Weights of a small GPT-style language model, trained from scratch on English Wikipedia.
Architecture: rotary positions, biases on query, key and value, untied embeddings.
Each number is 128 + 24 x the weight over the matrix's rms, rounded and kept within 0 to 255. Layers, rows and columns count from 0. Numbers have three digits each.

# gate: layer 9 MLP gate, 320x128, rms 0.158, rows 166-232, columns 64-127
# up: layer 9 MLP up, 320x128, rms 0.158, rows 166-232, columns 64-127
# down: layer 9 MLP down (transposed), 320x128, rms 0.0941, rows 166-231, columns 64-127
gate166:108132129137124092104133104085112125112132145074105154158120111154139092153161116141128134115082105133122131148099185118111117092117128125141091179120150145134121121104106160133137118162129152
up166:132114106149166132170121094095125109142160133171090132169144115134149155122123098139146073115140120106114142111104110138109105122086104154149138104138152143101131138115144159160175095161109138
down166:130141146119123118120117104092109104083127118135122136150133153089148093104097104145126113165160129122148125133141133131135155198122137134107152166084137118092112144134111116134094151149157121
gate167:131125076124121116144112124116122126131153136101090118128073143139159102156139151132105156110071130141135097150122104131135102147141130146114113094114110132098104158124150090115121147132132161
up167:155124129107129139121145153107132147176113144128175103107123142123126133096125132120109141136155140147133150091123156108135140147112135131149169156137153113142142152085089167119093091164131119
down167:193145138118096061170165147136136159131086134128118177115097106130128114127134126125139114097116090144126139143168082091102084158133128134130151127161114120146144135146153137107137130107136115
gate168:132106096159125121129131116071139153117093118138128174182144133099124129060105123106115145088155122146164141146067091122107155090113110085113084124131154109136179148199158129159090091146145129
up168:132098114146116119113115133123126152114126139125117154147127109133135137060084104144146159065160124138132133155100114134116124155148082121098115144173158133124147132155144104149126129100185118
down168:118140144124118152099128137131103121099111159129125141144115138121122168111122137163120127145132139108094095178138095136134100141149108123142121107120123136069076137165110098099161105109134076
gate169:126105119131111145119108137158121138122161115161124154137130124129140134125143172114085120134144145149125093159123112098129101133150143126157127114093099160126124081145145152113135116129145115
up169:132089124141163143131136112127075125112141110162104140096134081130154166080160099115129127171130088098144109135129116111140110101136123101154101120102136108115074144137143146132091103150155156
down169:139173140128129129080142136134180162109133129180119109170118132133132136124123143114092131088117126128129166145119105090084137161136126145098128096098127133137131116088140116131107151133169144
gate170:161097054134152153124095181159106068160152137125112171151185108162132150129126161156134118132104112106138131126129110189121135178100107113163205156130166135114157106109085138163164132147129155
up170:132120167098078129157059129107124101122098115139174095102138116129142181167108201136139138181122126118130107149112129072107100163137118071158107126086180124154127111160143137122117143140125144
down170:098162110117129106115144088076139192139120145143136142154151105122099126135121122096103092188158139098108121116126115103143166138125137071120112118133137094104166120120146115129151142155127178
gate171:110083124141111136126183153114088147096099148127097150141127142096166173140096138140188115073158132108118130123120154099101104098148169126109146145146122098156124136112174150142111064130104126
up171:158128073135079107161131145151159147101169147132146151126155115145148125148112089120122141145153146050125162107097132139130095133151163064121119121115144099122151136114114142142116177131162101
down171:124115058133051140167146110151087125152151123154094140119097097132112143129126080116139121128131138150079154133107136148105132113119106082127090130176127135104130130154117096106141157129143176
gate172:117080086151135138133118105146119141111122141071119087142145143096113154140176136149132124102110158173119116141161134110096065164127149121150093133158101157110114135142136119143135104130088139
up172:136099127124132121124118164139147106161121129104122102125134131102069111110150113129111138132085130105158097150109098096088061173132142097144148122137089143107155094069138132138117128120127146
down172:147108135143078068100120086094110165111117136073140177156109116115134153086092120135150167137149115156123084145152160106094054113132146118168135111131111138146133104123117075130107148152131116
gate173:143119125129138098109127152149153138118123134127120129125132138136126133159134058130102109092146071140107139129132132105132152134133120099133143147143158071106163144102126152171134148184153136
up173:159123146169102141117128122141114147104140131123122095138131128079137102173153101053133139123153130100120118137112138106172149147080093110099091141144102105142099076124130152135108128123127112
down173:168125147113136125170109109115187109110104144114117146154123134123127121111160099126102128139081133119115116113072106164139117127088129101136172119126104141154098140127115166124143150115133171
gate174:122159130152140127107173112120122130100129126114129132145115107152131175159102110102166141108135161116128142172168083102136139164165138110134114146109137143112157156087155107120103180117126161
up174:134122118141124137121121119137132129176104123096131168130097112118126144082104153120136154126107098104123129161146104151086127108106129126121139132123119146117085097133155124073153134072113100
down174:077124161127167082121106151106128123125145105146122180114077146091108167132126106124117154139094140111140155111138119138105130149171141144143160135121125100109066135069135044141095127128098160
gate175:156115127122126126113129127115147115098151119152099146150140134112149134127136115126126140128135135134169114102102140100112100140094115104131099076121130094141129142076146158164114120131103114
up175:131115142122168110147138131124158110171136116137122112119133133081141123166124110106129143085144125122174137118129184117127093154115159107145154128115110069133149164123146083090115115122142113
down175:133146095129133140121137114102094121116103167166100110142116123182130149131132147113129134133094134142116137142150112095141150092132148148140127164130121156107135139148153142140157191080122067
gate176:164109143132153117147144127138115141102123138137117169141102089124101128106148122165141108080164151149085117136090051140134129163138140138136112139127198183105123093155125112163132143171102130
up176:121127160148085117144107119151145139125178106126119108132115106111097074140166120132150111131107154136113132166096173073110137124152083154135104131127138109104113098134124118146100106114138135
down176:153107139101103126138109095090114107147104108129128096106126145149081135089108135168128131152132136121107133146091153134124117123142150119143124117123153132131123108092141166104127149141123095
gate177:117114137114116084125098155136134102103128131107117135098130104140133144109120129109149119120113128118138100099113135113125102106119121127103133139129108140082115115147083128105119125128140121
up177:154092122125151115173135120106119107119084119169134137083149145138095158142142148133180105134080111110113112084150102126104135136117161110120110132107089172174113155145094132149121111136123110
down177:147117140120131135124124149126123119127150149131131127123142122158137151127131123139130132135095104128164127139133100120124145104124131130123135112123152121113137107089129114132131152151123125
gate178:147106107147143125150084132130133093120127134109110127077147104118089118111143123138138159055154145129124131145121115088143134148097112126121165114096112116135127135083167156137116128102137139
up178:135125160111140120124109127122088132128191150144159143147094136140145122081203121087120091152094118144115141124164126138060134080110137115139083139150182138123135125142138123160120109114125168
down178:126125140120158092105094129152143167100145109143125124113183137079125116126134118104110117118121120158116115122125131159099157140134171134112116138077118101121156164111141119123112128119132131
gate179:122125102125127152140120136150139126115117115162131140085119142125146088128137140154136141140124106149133107116130114116127120081154113133108132143135099146114136131118149117145136106112124112
up179:156109116128130156131079126153122151101075118170135147078124111099143088123116137126139165152111150133131103133149139089154127118149122150122173143102146128123135152163157122115165110187172138
down179:126122164135120114141136115101121144119140126141135128138114166147142145129125113099104133132137131146153100125160109129126108124138151125130148128161114089116135126144134084171104162118124133
gate180:102145114143117094134106142126092086121144144089101147132131143141111107132101126126103120143144115163144170121139127120147145119131156138156112124131104133137107134157107125155128135138108155
up180:109110128130130123125085116143092166134123130136137161099131153116135067120138123094082104106143161155107087093153138116145127102141143134125118124123133141162098140160142158136131111132138156
down180:133121122148146136141085118095114141119138155084140168111126161109135129099097104084172139081123144103130087091130143157127124089152131115147111102157083119112148167125130134154159081138136131
gate181:137122155103139137151136115120137141153128121122153131128129105180123070117123138132149146110140124128139125079121108162089120120119109104126122096124133140114178162140141125157134166096119128
up181:136122144139118145145154135136151154165107103134131140144135115137090071142096108120128105176141111128127145092112077159135117124097125146090114081108141156145153171144124113116117120148128116
down181:129148158138156144110089146136115117119147146145119139138097118129131166135147097128117142113158151161142140125159121140159140144118124138159117152154099112145104127084106111140121145101126125
gate182:154092128103118175093117149154111141108112113147123143131128140100097115108147166150144093103167148109051128175104115155123164146098140100111147109120129156101134134117121137125076159162175150
up182:127100084081117080105161149130125117109118125153152153118117100121106127105119161109118115114116110154165118145098090147114121136133086131129144075147134151139143179160163192145126133155141140
down182:086117135146159163117134108114133140122129181129128151114146134055119156128166106098143119133154172131126127098153100126141160147115143117141133152114125102100074139100099152155131139154121125
gate183:137110146075168089149120089110119103102144118087124141076104132123149138121117131151094101133131130152145112131167115140151074090098186102103175152131138133129140112066123090099112123106161104
up183:124148128092199117107049108140090108117126102118113162125140154096116117094134116107114147106125155132127098156103091152121161122093177132155192135155112139161133135126153150119101136139145133
down183:171133189128098124149123116115131145111145153116109155146148161055097124124148152115086158126088156120133121205180129082155093142152153126123116156176146112137119122115061094100117134127136127
gate184:126110131125131178171187142114127149117151125141105114140089092105141141141120142090104123117137096146155133110152122124141107101087137123119173145142137100142101117133113134114124148129111162
up184:088143116101133096088104122143129097160109153109148129133146100162136141127123105166143125116129113128126126122089168125089119114155111158161114122127126186115149112134156107150141104140131082
down184:087114136100109111105105151134165138125085111130077146127126147085106119158139159134116129133163129140112097102121160123108174133149094125150086123123158133136098072136142178162135106127125136
gate185:155113166101112137195131129129123159112153158136093136164082075109114145086109152152158145107126121148093170157107132140124126139133148141098143104154114148084190108106154062180168154094126120
up185:067111152137129135143127055134131088112117151153135131122149157117148118113107137139121112182144154112146110119153125108099135155149145126135120102155118143126108169145173137115146149109147099
down185:085110129141131120140146141125142141126105107137154165112079130123131122144138147176097180100114131139129086138128073119136126104166093138113153108104124107125169150143134145162111111123136140
gate186:129102146130135144128101106105109120194151110096147147139127113153107178106131097137137156124120144133141131141153143129148137130126124119136138147132087136124148135142130116123143140130108109
up186:142130109121170115130135121117124133121093120123087116112108111094147123131127154115129140139119157143105122126090111122148154120140112100144117139107166093126138138109167140134121096126124165
down186:146120120164173132132082113128071159111129099117127066114102123074154161153146148105122157103137157121086115136119136135130148100139117108139115144120143118152153132087159137124100099129105123
gate187:129147117127162150115150137137109130134135106152102134131135116150164127105107152108137130146145134100133118125131133097113113158125114138137130145098125112121132164129120116106142155121148115
up187:122102146119142105131104180114151136112109111110131150147117119112141120144091136125125071108092110130152142137135143116107141116123137085103138093192140130117095095105160105157128143137115138
down187:118119107127105100131158098135140153121127131141099112132094099093100135125133142121156147148122129129086153119141127160119124120126124130140128155135126108146119145144143148103153132091116166
gate188:116130123158121121081145116145146156139140104120096152172191117135144149142154134154131123119106157145108125101115135141147129133116107121131124109146133123104103138087078155101132140143108141
up188:143156138095170119129098110157133103088162123138134112100128137129139133124133081112122129123146117097073126116139116133078115115133121157104119149131118138098164120134148114083131142113158154
down188:116136136121120132136129110093136135147133137095110095134114101085168139154087174116126138130141128131105114148157137126168177132135172140109127112086152146138133159137154108132128111085136132
gate189:091139120135176157164111109163131112097100114117153127132170174110105143160193142104047080132148140095125088135150111123101149132135071107113158154115159127154147126151112147108127143119134127
up189:116136171108125118143132090117143106129088105143210104139097170144162103189112130086114130108109145107103137125180130122112131157169127127115131152136168125159166114120081088089070168101097165
down189:153130100104110155155157173125112145132141185172147141083133105141138121102144116111146138139138156135099139096100121151101078098142152132115103120082189150119121161127064090157126133167111126
gate190:141090140125126107161121090138115122129161147070119159180154175106183210148154117137133097074116104094090095137137134089101128173109095118124088073116077125087126156154085091171122124106110109
up190:129075100126103083138130115148111146125135139097116139162117135139147124105061132126116158139101161129102107158159129125094126147156126063146102089151144130133087148151137097163119107114132122
down190:087156101142118125114098147124107090080143136148125153161081114176144103145086073130139162140162156095155111106138140171114132096128124121156130153108128124163144102097171112115112151177125130
gate191:139102098121126110145098140125131150110116107159155088169139113140143099115138149099113111129129133126165146161122112123137136130099141143114101124142173104128125072097148162123122097134109134
up191:148139118128156135102139131116147138105156084154138105148124123112144079101158101113155136144109137144151135133120112082118141111088145115142133142118139110146121084086152154134117135152133122
down191:166086133133123109163130137148130150167107124195144123125103111155170120130142135135115150142118097115161125129137106143138072155143100111144096151129176127113159088122136079125154161198129139
gate192:130134118128131129124163099125114129174150137093131107133101122158136092155129103155097116083141125126118123141122142082131159153123102138113114130165134108077126171118150184149145116098149095
up192:138129133131107145127128131129167098156109145119109142152108136135131145089123124143088154126112121137106097083111159118080142136135103171128118138160146112157103159119150103114120127167147111
down192:134127177107089098119124123105160105117119115166112136149104113155127114145103115163119155162096152146164143149069167124078119150149158139092136105142179114127132128087153119145099165147149123
gate193:142158166155150127083124155110092138097083105062090097180120126097175140147138143168148153180144150183144112163161144141134143120183160143128129140099151180155179096159171102124120133094139127
up193:145048122132161124109155118091117118131131125139136135148148125110151156124134150141129182095128151104137144132138079070154165126133102133089122090100125146114083129112110080158135115090144136
down193:093143087135137095129127101100209160091193149135166141158156107157126092161084108117148144149143153109140137092098117099093100153110103127099133129118115112143136115086092118162088141166099171
gate194:118168164114106182081140111126162165124136147072083096163137080133127148127159098157173081120135094089116147163093107182134162114135156089103169134087120167123101101127100131148092192121131130
up194:138102081127152104100151167059129119113117072150150130143129126128119133107090181147089203100111176140136141128174123105152144174155123137143138141138122135119171141130121060116164068087096120
down194:124096102138106136101067144123159126117126083115134148174182139175111123118120136121112133093130123107111175088106122122107116097128100098121143075139096096172130167122135110120109098144157132
gate195:086120119145111127129142151173114114129076130165107113162128121137117167163149096123114139135129136136141100120117115143114104093098134128122115101101131140143106172113138148082117169111124106
up195:136130141144128133141134117113176118102147147119116147129111145147147151112094098171144156100133115125104106124111152137126192115113094138142158134168181113129119109173104114148099143116164132
down195:114119084098104143105137103088101136136100142104111102118161131100101147106108142122146127140140123151111096131128089071138115128115105118146107120108092170154120115150136142128138141108153108
gate196:101107134136157156137134095127123146122125163124108162108142118124157134129127107112110130112137081100143127149102165139102099102147116103149109194163111092151146130126136079152139146112093159
up196:122141131084111108122124170158107129119136108101121105096112144113155086107101093150127139107173117083118133130114123106127138164140137130114129166121166124152131143132113129118127078125078127
down196:092128157130148130162135110140135162084107124157164155074126161100131119162184115158124104103107103112111112146111110116174133113133097101157128107148151121087116137123137116146153139113137138
gate197:136117125095118159127148183114153117131162126153103118174078129098152119104110127134094113127109120104159141162140130106136129093149158148138113093117127116161129136126124126156112111160115141
up197:118143165114143095107126102120114163095119142137149137091163138137103123136137118155169118107122181089122117124143096161117131157127162115081127145144155096140134137179114110142119137127115112
down197:149097100125117153119129122137113123135133138133076123145123129086139075133143115155121130142125131138090099129135118153100088121145150137131155096150113156102148143155135161115131089096098135
gate198:181093156098071125121083101122162126156144093138139138106134124122123135127106120109098112105142087116115194166089155090120104094152125123160110184133132128109068163091113125131119156109110158
up198:071161107113142144128147125147178112132106123121173133138124132119132105099145117131062113129142159126082179112117117086072148131113177111132162106108101120145156198138149121159147097145133112
down198:166142128125111156128135103111159116150140141110206098143132125166142140132109137119143160107134179155130125140172121095169172090142103149147134104109118102158076132115165110145138143093081086
gate199:142144147154137097159126129126141121151126166092115141133116131109141119143139172079131181151145133100120101111145139154135153124121193096141171148137126155109109143134126132148096140118119125
up199:133098105096144140107147163078142132134100110107140155136163130131133116068132152132109137114118105121139187141106081118122137148107138132126095127158154104180147164106104129146109143073148125
down199:095137138114169158110142117131138128147141144107117119120118145114113103132117145146130127118136102169121188183111120114147133131149109160140161128170107143140153140159147129137184153114128158
gate200:113148132111114110104154130131136144082109111109137166125144124074139134102126120130138123111124096140142134132138131124077157109146130104116131120138132139167125128126118109114162140113109104
up200:067101137105123097134157149148122131104119145107123141087143137114136115096139118126163146103151148134128135127129108127105147134156096099112148151131143160138121124138121135129186148110087134
down200:121146125128093131153104144125174130112114118148117176134146145144125117115129080137115139102150127141161134105122099099092131133122133119134155134145131093139119127141137121139119162143123140
gate201:147085118143135097121095122158105119071115200118145154092110110153160127127136086173126106159120120119113109175117104148116165120105120099148161182094081169163144164116134151176130125119139057
up201:123144122094144095119130152117138104120134157133163147110102136141151125119143128147098112131175103089104118169103130144127105112100095145109148132131149123127161091139169167142132121145109116
down201:120106156131145161148095087146163147148128104100153109183138151102109098157103160144149120110109086144083126096116093124182163154110118121138116128162151093129173128155119106118169192109138129
gate202:121123130112158152126129134125117117143143136144107123114136152139127172113123096116130128116110137169151117113115125103130128141116112138127118149119110137098126154107152127117121157159145168
up202:164135142139140145151135147119132146162102116120119129097113133099135138154153106131122082112136145144115095146149119128126080127148128140107116133100124092101147106150148156119150135134133146
down202:131164123095124157118118161130164101125135150142149178124158149140137174099106091114110126119111126129151123100131101117143112133102114129098103114107121118132108142113143144126134158136133154
gate203:067129078116113115114138120107092163096133121107098122158124110168048102123111138107137168129166184149170123175143123075106182133091180191136158159130146149128139130106077139140111140119089141
up203:163102099132121128178126106189108114153151102154055094125149120151158121106118157121140096059065157113122088087153116117142152120166149130067145148120152117131061107150161162128116164135058104
down203:122107130115072158131130111140170135177127125121099040156126168104124083093121135168137126157124115128156138161137180150111181153156140175095119133141141122112143127173106134154154150127144094
gate204:160155115167147128123106090164165159124153063102097092100145143108116149150146147158125127147136140123151072129124112158121137169129122198094143133116174132111105175192095132098107127127098168
up204:133100134145106139112091072102131134141129144055111122105130166169131145136152102105147130125140158086120111132159131161124082124131079151117130095148148159116114149107149068134148106142154157
down204:116122115143126169137096153132081114134097153108108093150112112139146124136116115123088120088146100168127103171117101138098167110158154156132126150129085144136177144144073149123147140144173093
gate205:119164149121180155125143156132148127150112128126127117184132131161117150138117121151128143130114139139131116125120155119098136105125130122120109127136101111099125112098163172126135131152151128
up205:136156098102140090123148122143106119102137122128142169094142121101121090108107148156102128149144154120118151149158097121123154099135134161139094132142138128162107121137078122106104169084131111
down205:118141082090118134163126127147095117119140113126098131109133130100132119136103129113112133138132129118114171114154136116112114124132113117112127156128099128148133148163137154086122145130109109
gate206:132127153111154140160097105085138137152136116120155104127119111161178158123129137099105081107092111140105100122129082140122138113123150122100114131153185100100136091130143114180126153149102113
up206:140083156138185108136127140103127126144155144156214121140100102167169131117148158091145093093132136134122125104101090117144158172092112147081128125141132141114119144114123145148098149124141144
down206:156154152139152139150131124136175163104156121123159107124138127223118172159133144117121108127119128116137120108127091171154118131096164146127117108166176106098131127130121144166111129126134132
gate207:154142116156114139130133167157176084144150139118094075127135141106133089075169143148146119129103130111103118175128156119146148118152133168123154110131100119110134090141116170175086092165183172
up207:139178170123109162081135091122181112139137159138133111125137097124145117197150152111134133108205110129100144141117140091122130131104116138138133145180150116135116165099102118171105144109156113
down207:090156072178141165109119107128125151172155118105157116112123135136105112101122137101122112117126144125120134122190114140118137173114126143133136197091137094092108120138130105122133100185163126
gate208:156106152132194122161117110117150133146126139126113145125113091092172169127140150145148109100107146140148103146098136096095127134119091126129127162106122136123130142118118154153190128131075140
up208:104123101133120138129146121132122138129121121112138118121120143115114113148147130115119147146152166112098154133110124150168130103134109113151156095114127155118130148115135098132105125142115136
down208:128102111116141136119130135124102129170145157132118093123123100075122136149110161143116138128137151116082137101133151161142138112150094106145132139109149134087163139128114130125118121169123139
gate209:109085121141141093150129149130155124128177163105128096106071092119162137147127102214117159111125123071109100104146132093077156130104139106129126146130094169124172106116153137128096122138113114
up209:066134122115153140164098160131117116101164149100092107105151121124167088108117141105115097161097149159088112093136112090114141141141111173130125112135117138148139098121131137140117107118108130
down209:193129156126131143116161112143150168148159149125072135140144183155124110113114118122119114147190112159115108143120083072131135086118159114130185131080132119139112141107117152138098118139143085
gate210:108157167166157119130146140113131137134178118124101129137133139151144117135165117137162146118153123120129134122098090076109115110127142096128115138097146135127121135139109154145164129159139124
up210:132152136122107155123135102161168188149129132123098186135117117147099100131167123156111127122138110118090101127125104103112147145077114161135153160101136148147131108164161172118148125138136124
down210:102125134142121130113124151119137106112181108116124146157123132151133127124118106115126168123137124138162125135130151144145128117135115147149118126129132122124127134124111106168129131135128147
gate211:138124132130188120115153124135155123112137168118131112150127114198135114130134144129108125093146165145123087102129161094123138116114139124142112128141160137103108127108124161113134150157136137
up211:156139104115141159111134122088170119102140130112098125145101123165119127152160145118099149102103098125117098066142149148074160128135128112151135147139133111146140098085105109196155116132131127
down211:147161154134108143135149133117122104126157110122133143146129138182148149137142112109138130119111110168140132129113081152117126120127131136146129136139134153132126108104123136143118145150134130
gate212:132122085141088117154092199151136120111113148083124151112137159099131163101139103173143111157155138107111134103134120146164121083153153127123123124071098116118199155107076154143127110115127155
up212:137165164108157167182155139131135122145122144149096160152086063121120134113155117167112168131166107135071121096106134136077157120118130143133164128114130151147162141165106136138126108153143065
down212:150122088133126173143124168150137134204106159159154188101117121094136136124116115157104090127082143074167194157111176145112164114102147142138132145144153117127143150108118131107145099138147108
gate213:107134138127135151110136132122105099127099116147106127131128139106114132139132093130099141139123155155105121111141143145152123135110153136090130094126123145096104150112158079120149124118095126
up213:140121130143146103163100095118091119131139118138091129128141083139147110124141121148108132156123123124185111130141129182119087106147126119172109147096100103157115157115093124100053137105148125
down213:115149170099112144159186137104121132126129098115154131114124126100096153121127137143105136117133159127130123148144149139141160135115139140120113108133127123129140121087120128136113144111112123
gate214:105119144120101207144084100156088112073076138117158168141140152143113144091176166109062167077157091161094146162136132150137129104153079103086161130107099172156142130156176175171117091124103083
up214:149123150160178100120115139150140163138151146115085127113155128116130102134099096075162127148071194146155149107071126180136152098108100135068100152188157094147138148136089105134184127156167111
down214:112081150078129101117132104109115124132100110089090143144144109118137135133095136124183127111135175078122101095118142172146126136128133103164133152184150121134146176153117093111117084116139096
gate215:151111087160129132116065130126111073144108171192116121127107118122146169115127102159129152172150071161160119100128190126135129106146166128145171119094100084144119144115120129149122178115114154
up215:130131144119097166121120138166076130138137099127118127130156129158130152113116131082165124116095159108116147127139120126157119106162100105148150131124142122102113144121114159105114146088175106
down215:153133084132146093116141088109088123156145096090105140089128147144103099140119133129117121099098122189080127101117128129118166102112114133170110079108114118147147126207137149099100114129112069
gate216:116164115130110175132095120101108180166113137117105169113125162105142137105135139142135085132110125140121098124109163136114152119088122144098169143130123128103127115132114143126104141150113168
up216:121158123157123144145128123132117122166147142129096148141092149089113137098105152143140117151124120112099157136106127128132109146114143162120123120144110088063138107118154158140125156162136172
down216:118093134154046147159091095118145131143138146134164176145132131130127114111117112158141135108141098108113150149120155159106114137106164110111129102123107112112111158107094118114164165156146170
gate217:120156124106142138136114120108121143137156085158120133120136145110157095134110085114149121118100121118118135146140123116143108117145152131128119122138142137129143152141114119140130132137127124
up217:116126132099134105114093126115116127155161088134145145127168109095153125160117105086147148111126135110102106156119147128167124133073149141119173126116148143131148175143141117121120110154135136
down217:102128137132136158122114130121128116138147154173122140145152124123156142146140112129131139110141150139159128109132126122126131130147150112084109123159131119143121090111121105119133129144129134
gate218:119111137109145110116154118142141179114125126105097148142090104094108139112145121116129132118095173150147111093156134145131112171130139115134135146160073157162134155146131143107079145122112136
up218:105147137142125147109125117131118099123120161155187110133142139142156137148104110102133083128153130106114127141124153111122144107143115143161127138037173121124118107141130141119133131167156139
down218:122112113111144106182120149157100127130103110148118121143132128151099115075125155148133129150111105117095124127145112143122146130114092146112127137107099150086128154148133113137142117132137129
gate219:135130086134052131139128127144116139155171125065103113110104135144120135116111068145118162147163144168125112160135130150178209119124118099115141130178048146145123149097154125126116159154133094
up219:191096088130124114136121128095140094134102117181127130137150167100103115138164120135090124138108125143128155151089172098106071102141163160141114095063146172090117103102160132111130120125146130
down219:109157109103089092130179142128106095156188100125133174102101134095115154113185113112138137099105162138107123131134141071138123112130148100121128120152108145129086138167155176100109172111122098
gate220:156124118142125089095098103147131136111168140110113129094142109145138134150126122135141120152164130145095145134113146120123138123108143107149140139098124113092125123157151137160115135112175119
up220:127096147147118143118139141139130149155126124115102170099106120131125113127093122125114107093105094124104113087115122121123153171112133122117152131139119125067122156143114108122197123132093088
down220:136116099141158140135148107156089095118146124133144108122107093117105158130131142166136138106089136136127087126114157143138144126125140112126136119103121165131118132074142149105122138137106176
gate221:150139130119122093085132143114096148102122067090095119147082138132153126170158143141107146114110158183133131139117069099144180147122099132111122082121124162145162171115180145121102102126118141
up221:123128110131124100093124144128130155099080099124069131129105140143142116113125089137086121120119148137141113151124119114094116113127126133145082084141136126137137122142129131097126095136127106
down221:135120128098137107128092122147113144107106160143097137134138155193120142117126123087127134127099097144179118090140100173151079157123133145136091100081102097128129120113104107134119157137164080
gate222:147130106141110113122111141150144144075105102157100152140112108110105093125159141131141174119140146149133145131108102100168117121138126143089154065102099132079097101117138152131131151124094146
up222:129141164107157083131118104100117127124136175108141131105124160139130176111123082140116123124135154111145134120130141142114121126135144100116089184138131107151150147141157134111098149113158131
down222:120115106139118120113101155135097161136150124134166120138144132083160116116134149131108143160157142117128140138103135122148144136128105127076102127141105099167148140153137146144127079110163115
gate223:178131117122113114166169128131139092144108123153119145124152113103090118167131110163155115166120131157162155134139099135145146131108150146116120140134153179144150128164154114099171163135161150
up223:112125059130129122165140124100152114104132179109119129160106193114112153094127151092100102063120107120114140141090139120091122143128121124102123123131058098163090148121087139119131110103145117
down223:155107102122139179161143144157138103143149119113138126139128111141159130154114147124127128178099105110124132124131141099141133128116133121104116165159105141133142135076118142123139091130146148
gate224:141126098132102157163117150128121121091117171151134120129104145152144087117134126095144103132179093138136095143174117133150158111131172139120133122145109120144189148213144153089099126123086145
up224:123133085085131097152116145099131100136113117064117096143097129119123151108141128172158156109099153107120159128104109139116133114118095151170132132130154097153076148128162120081122152095134072
down224:123085117129183129095094163137089172104149115150151119099145138096158135086111150168108112138119115180111131164097135110085161139113085152153114111102098124101190120179110140134113118123124114
gate225:190140123161130117100137105110109109074091137108081136119127127141149136116119132095138095176147161168148118167148142089124151120114125151138121126135109075134106157160143171165107138065158159
up225:163144117121113141113141140122139129114110127107139140146145121145171122143107144103167104165146161145109157185088134099151101069098100150149092102167110098145122116137137126107130117095111113
down225:103106127126140118138108150073127113084123141102095131091193131123142143174072125140121104091148127131126159091139126128196140115130147143156117129106145105087127107117124123119150128092162131
gate226:142141125125143167139146122103150097130118153150179135153090153125141142111127155111134133153142139162107102130135126186147106150161154115147113180167124121141121138131136105101163162103128110
up226:122114122146138137157115156102151140149185116064109111091097100139164144123115067154101104126115101083126152158115105117152133155153106099152112118167119110147137133151160115147093095124090155
down226:157140126123125137125172140143123115128128114135133143141128112200109126139125138109115121131136125120149111134135084114085125126170099133119137106142144138145126157134126138135087141140128124
gate227:143132097131142105129140138122158115158110122134165135137167124125095113120128117128130137146123103121147105120128139127135114115137173120135135115158147120094126101134089135110123134155158109
up227:143105099151140102107150118100139140120115082150139108135125121087120113147141148119135158153113144136114125133128135120161125137097157085174142107115118137068129100095115167118073122160151138
down227:134131158139134121124124122122138155105140123164165159156129148173131111105121117140142123106149129142145135111136110106115100114126160135136124133138122107131107127136127115131126132128112130
gate228:163098110123130053132100157122097157112091072057161115103114115176172118111149138134181161090108165121156103097158176134178216172143096113133119168116083150125116119126102107146134113136128157
up228:100174096120124151073147168110126091152124089138132115149151166147141094170145150118099083141171098145088157132160102129096124147098107126123141139160119123099119127077114117084086139190100106
down228:150160109137184121077162113134120129107146127143121120102097112155130089183147143107131141124085104112125079143114151116168145112129145147153151172134150153136131114151108115112161101103123121
gate229:130091161131117131162143120098123144112143134090114146102134150101155130104156132123080112142137130124093165095130126104126144114092125147124111131164162135129129138121122114097077149163164122
up229:143137135100120129127133126123086120166112167144141143159123115163088169157067118150151128157118151134149111170136131174175173114124204152136127143118120102148114126122110117132152098140078125
down229:107122133124169160162094136119149138128120153136131108161136111123125124134182136151137110117090089105114160131147134095150148151126105117111150100132101151126146135138161177117144105098136112
gate230:152150142074178125117152162118199150100118101145177146131175125129133128109186139135098104113154186133088139196124167114111166193147141141135157136121147165123113087093135110125117127115155126
up230:116134110094110130124115144132080175111101096126138134131139122144136135145128115140117107126117123111184154057137088160151106093160112091136163121126160094131175151059123136116100124108152160
down230:081095133137160145145172122133106134112135134186111124102128124103074150133159125113119094109141167178115149129137174101112109155145104130117077140180133138098090082119118121126110133126104124
gate231:149116119104161156114133153080154147135139143134111113141133107132164128121146134169135146150146110098120135115114155143159159159131116109104116159108130076119120152130125128127138138126113151
up231:133125135164124165141151112117147140128149126128141107115157105117130106121151137109110141165141128151119106113127100152161147141105172125153122148149108111145107128105119114087141112127112134
down231:126130157127129189135136151133083098133170133100144131124113139115117118141139101138137129097122097134119132139115130106105122097144124151153121150140149162110154069142147079123117145175138114
gate232:119105102125132136146124140107140131114128145137130127122159146107137114113143162131112098125099111116173132115130139173130137125150133130157123160116123152124115113146131159108114125115138106
up232:099134102077116120158115114118110123131139162119111072126091152176125127179132057118142150060135138131113130132110140122119097132151156171089153091136132120094158115132145084156077106141145154